config.toml
d_mlp = 256
vocab_size = 8192
norm = "rmsnorm"
bias = "none"
parallel_block = false
init_std_qkv = 0.0434
init_std_down = 0.0266
optimizer = "soap_variant"
lr = 0.00941
warmup_steps = 200
decay_fraction = 0.714
train_tokens = 120300000
Each number is 50 + 15 x the weight over its row's rms, rounded and kept within 0 to 99. Layers, rows and columns count from 0. The size before them is the row's rms in percent of the matrix's.

# layer 3 attention key, 96x96, rms 0.161, rows 28-31, columns 48-95
097:64 32 69 76 50 55 68 53 38 46 41 75 32 49 63 42 59 37 50 52 42 53 75 31 61 76 68 51 67 36 37 51 59 50 45 33 50 44 60 48 63 71 81 58 51 46 52 42
117:57 66 49 68 35 46 60 35 35 67 45 31 49 45 51 62 34 65 64 60 67 60 39 49 67 90 56 31 64 59 48 37 52 50 59 60 52 46 25 47 26 53 53 39 29 49 47 41
110:52 71 57 38 41 37 67 53 63 66 26 64 34 54 44 61 59 62 65 49 37 25 43 55 44 34 35 33 51 32 40 45 60 53 27 52 37 51 41 54 56 77 55 29 23 53 37 68
112:62 67 53 39 61 49 62 42 49 42 41 40 53 34 66 92 59 34 77 65 56 83 38 54 59 46 60 38 41 65 28 47 45 76 39 62 80 53 37 72 32 45 56 40 43 48 59 30
# layer 3 attention query, 96x96, rms 0.159, rows 29-31, columns 48-95
129:31 32 56 34 50 48 53 43 70 52 39 51 57 20 20 48 06 62 37 76 58 34 74 53 59 31 31 63 61 41 70 46 54 41 53 44 45 55 76 59 41 55 52 39 45 63 48 35
105:47 50 34 68 62 50 35 61 53 45 58 80 33 55 33 28 54 45 57 44 18 19 47 36 56 56 50 61 38 29 45 21 37 58 39 42 34 50 34 36 64 63 48 00 41 36 48 46
104:73 80 65 12 50 52 48 51 69 50 62 53 26 35 51 38 40 65 58 26 12 67 53 17 70 82 46 48 43 43 75 60 70 54 47 76 55 48 39 40 51 46 39 48 44 38 36 49
# layer 3 attention value, 96x96, rms 0.198, rows 0-10, columns 48-95
102:49 62 36 33 73 61 67 34 41 67 55 23 38 35 47 46 57 23 54 29 43 35 52 43 50 56 29 82 65 80 48 71 65 65 34 76 55 56 36 67 53 72 54 51 42 48 47 38
096:38 41 61 48 70 40 75 31 20 64 85 65 49 53 31 68 50 20 21 58 47 48 15 64 63 50 34 59 48 55 43 74 29 62 48 28 55 25 23 61 35 38 62 63 41 54 29 52
107:58 26 25 58 40 56 53 38 76 52 46 84 47 30 24 56 48 60 11 57 58 50 23 61 59 28 54 71 21 40 42 77 46 47 51 18 62 49 49 56 53 48 54 59 32 61 60 65
099:73 53 52 17 43 38 39 38 66 53 63 41 63 40 69 63 73 42 54 71 53 46 59 53 47 51 52 65 68 54 72 45 63 63 22 57 60 28 45 51 67 55 48 46 81 28 53 67
103:65 40 32 63 46 43 50 31 46 58 33 42 78 50 73 62 42 78 73 42 54 46 69 52 61 57 35 21 32 35 22 46 42 23 70 46 42 54 66 67 25 71 76 36 44 45 40 60
102:41 43 40 32 62 74 39 58 68 50 53 44 35 77 53 56 56 48 34 71 52 68 35 44 57 24 57 99 41 41 60 55 51 46 68 57 60 45 50 37 52 49 58 26 50 56 70 45
085:63 45 68 50 77 75 71 19 41 17 71 35 44 25 51 38 47 73 78 63 69 26 34 50 60 40 59 38 58 67 34 37 33 55 56 51 61 36 26 52 30 57 62 54 71 52 43 69
086:51 20 66 57 35 42 46 14 23 62 20 67 52 42 28 56 64 70 65 52 67 58 41 70 55 45 63 47 32 53 67 46 69 24 77 74 35 52 50 25 39 34 45 38 52 54 57 55
099:46 33 26 64 73 64 41 49 56 50 46 69 55 59 68 52 70 44 56 45 59 15 44 35 34 53 80 06 47 48 66 41 49 31 92 70 45 44 52 58 23 40 70 58 35 49 47 46
100:42 50 66 45 45 63 71 38 61 58 46 80 37 71 61 58 45 45 21 26 51 49 46 37 27 33 54 35 42 24 35 80 85 49 56 78 49 50 50 55 57 35 48 57 33 34 58 46
107:44 32 51 40 35 48 63 31 66 43 36 63 56 47 61 43 67 53 23 45 42 62 65 61 56 67 32 66 38 58 28 69 50 47 36 34 59 58 83 33 63 31 60 49 55 37 48 26
# layer 3 attention output (transposed), 96x96, rms 0.173, rows 0-10, columns 48-95
102:58 62 91 62 62 35 27 56 59 24 66 43 50 50 53 66 67 59 51 32 58 65 48 28 49 49 71 32 42 36 53 35 41 49 47 37 24 69 25 27 40 41 47 61 27 58 21 77
093:64 61 51 71 32 56 34 37 42 47 38 32 75 47 50 73 49 72 59 69 55 60 62 28 68 42 41 43 20 55 46 51 48 28 63 19 49 69 60 61 41 19 44 40 69 27 67 66
095:62 23 47 50 33 42 40 52 50 51 32 56 54 45 40 47 44 49 80 54 66 80 50 59 49 62 36 45 65 31 62 86 34 71 47 69 55 33 76 61 22 43 45 60 75 40 72 29
087:52 30 37 67 53 76 53 30 39 44 32 42 50 62 50 34 35 44 55 33 44 29 39 13 47 49 49 32 53 67 33 54 48 14 47 44 46 71 42 48 37 52 37 45 38 43 58 53
105:42 48 27 45 52 24 28 70 36 28 21 38 67 47 43 54 11 38 41 35 59 44 40 58 45 22 69 48 46 67 53 47 37 60 30 32 49 52 38 18 53 38 29 49 75 47 64 32
093:49 49 68 56 46 43 56 63 62 55 17 68 76 41 63 38 43 76 44 42 76 35 99 38 41 54 39 11 64 61 58 47 38 74 27 70 42 69 59 39 28 55 66 33 64 61 27 67
093:33 51 62 76 63 51 41 34 64 68 54 54 74 62 66 79 48 50 39 42 83 56 42 35 52 27 63 41 40 54 57 63 30 58 71 30 37 34 37 68 48 54 46 52 47 41 65 53
089:40 45 36 44 36 54 33 41 52 62 47 53 31 54 18 61 58 37 40 57 51 43 67 70 56 44 57 63 76 46 69 52 29 61 46 44 43 57 34 60 47 51 46 50 62 22 74 44
103:38 78 51 37 64 41 49 46 21 50 45 84 50 56 77 40 35 49 59 30 44 54 29 67 68 53 27 51 68 39 42 46 48 34 41 60 27 42 65 45 67 76 28 36 39 38 68 31
094:77 74 71 68 77 50 52 36 74 25 53 53 41 50 61 31 42 47 49 49 74 39 43 57 63 60 50 45 55 51 86 38 49 79 68 43 58 37 74 61 47 60 49 51 85 77 71 39
109:50 74 65 34 57 71 29 71 68 54 19 58 55 25 57 52 49 51 48 61 50 37 41 43 57 34 28 45 47 65 68 36 64 59 36 74 62 34 62 71 24 71 53 46 65 81 41 47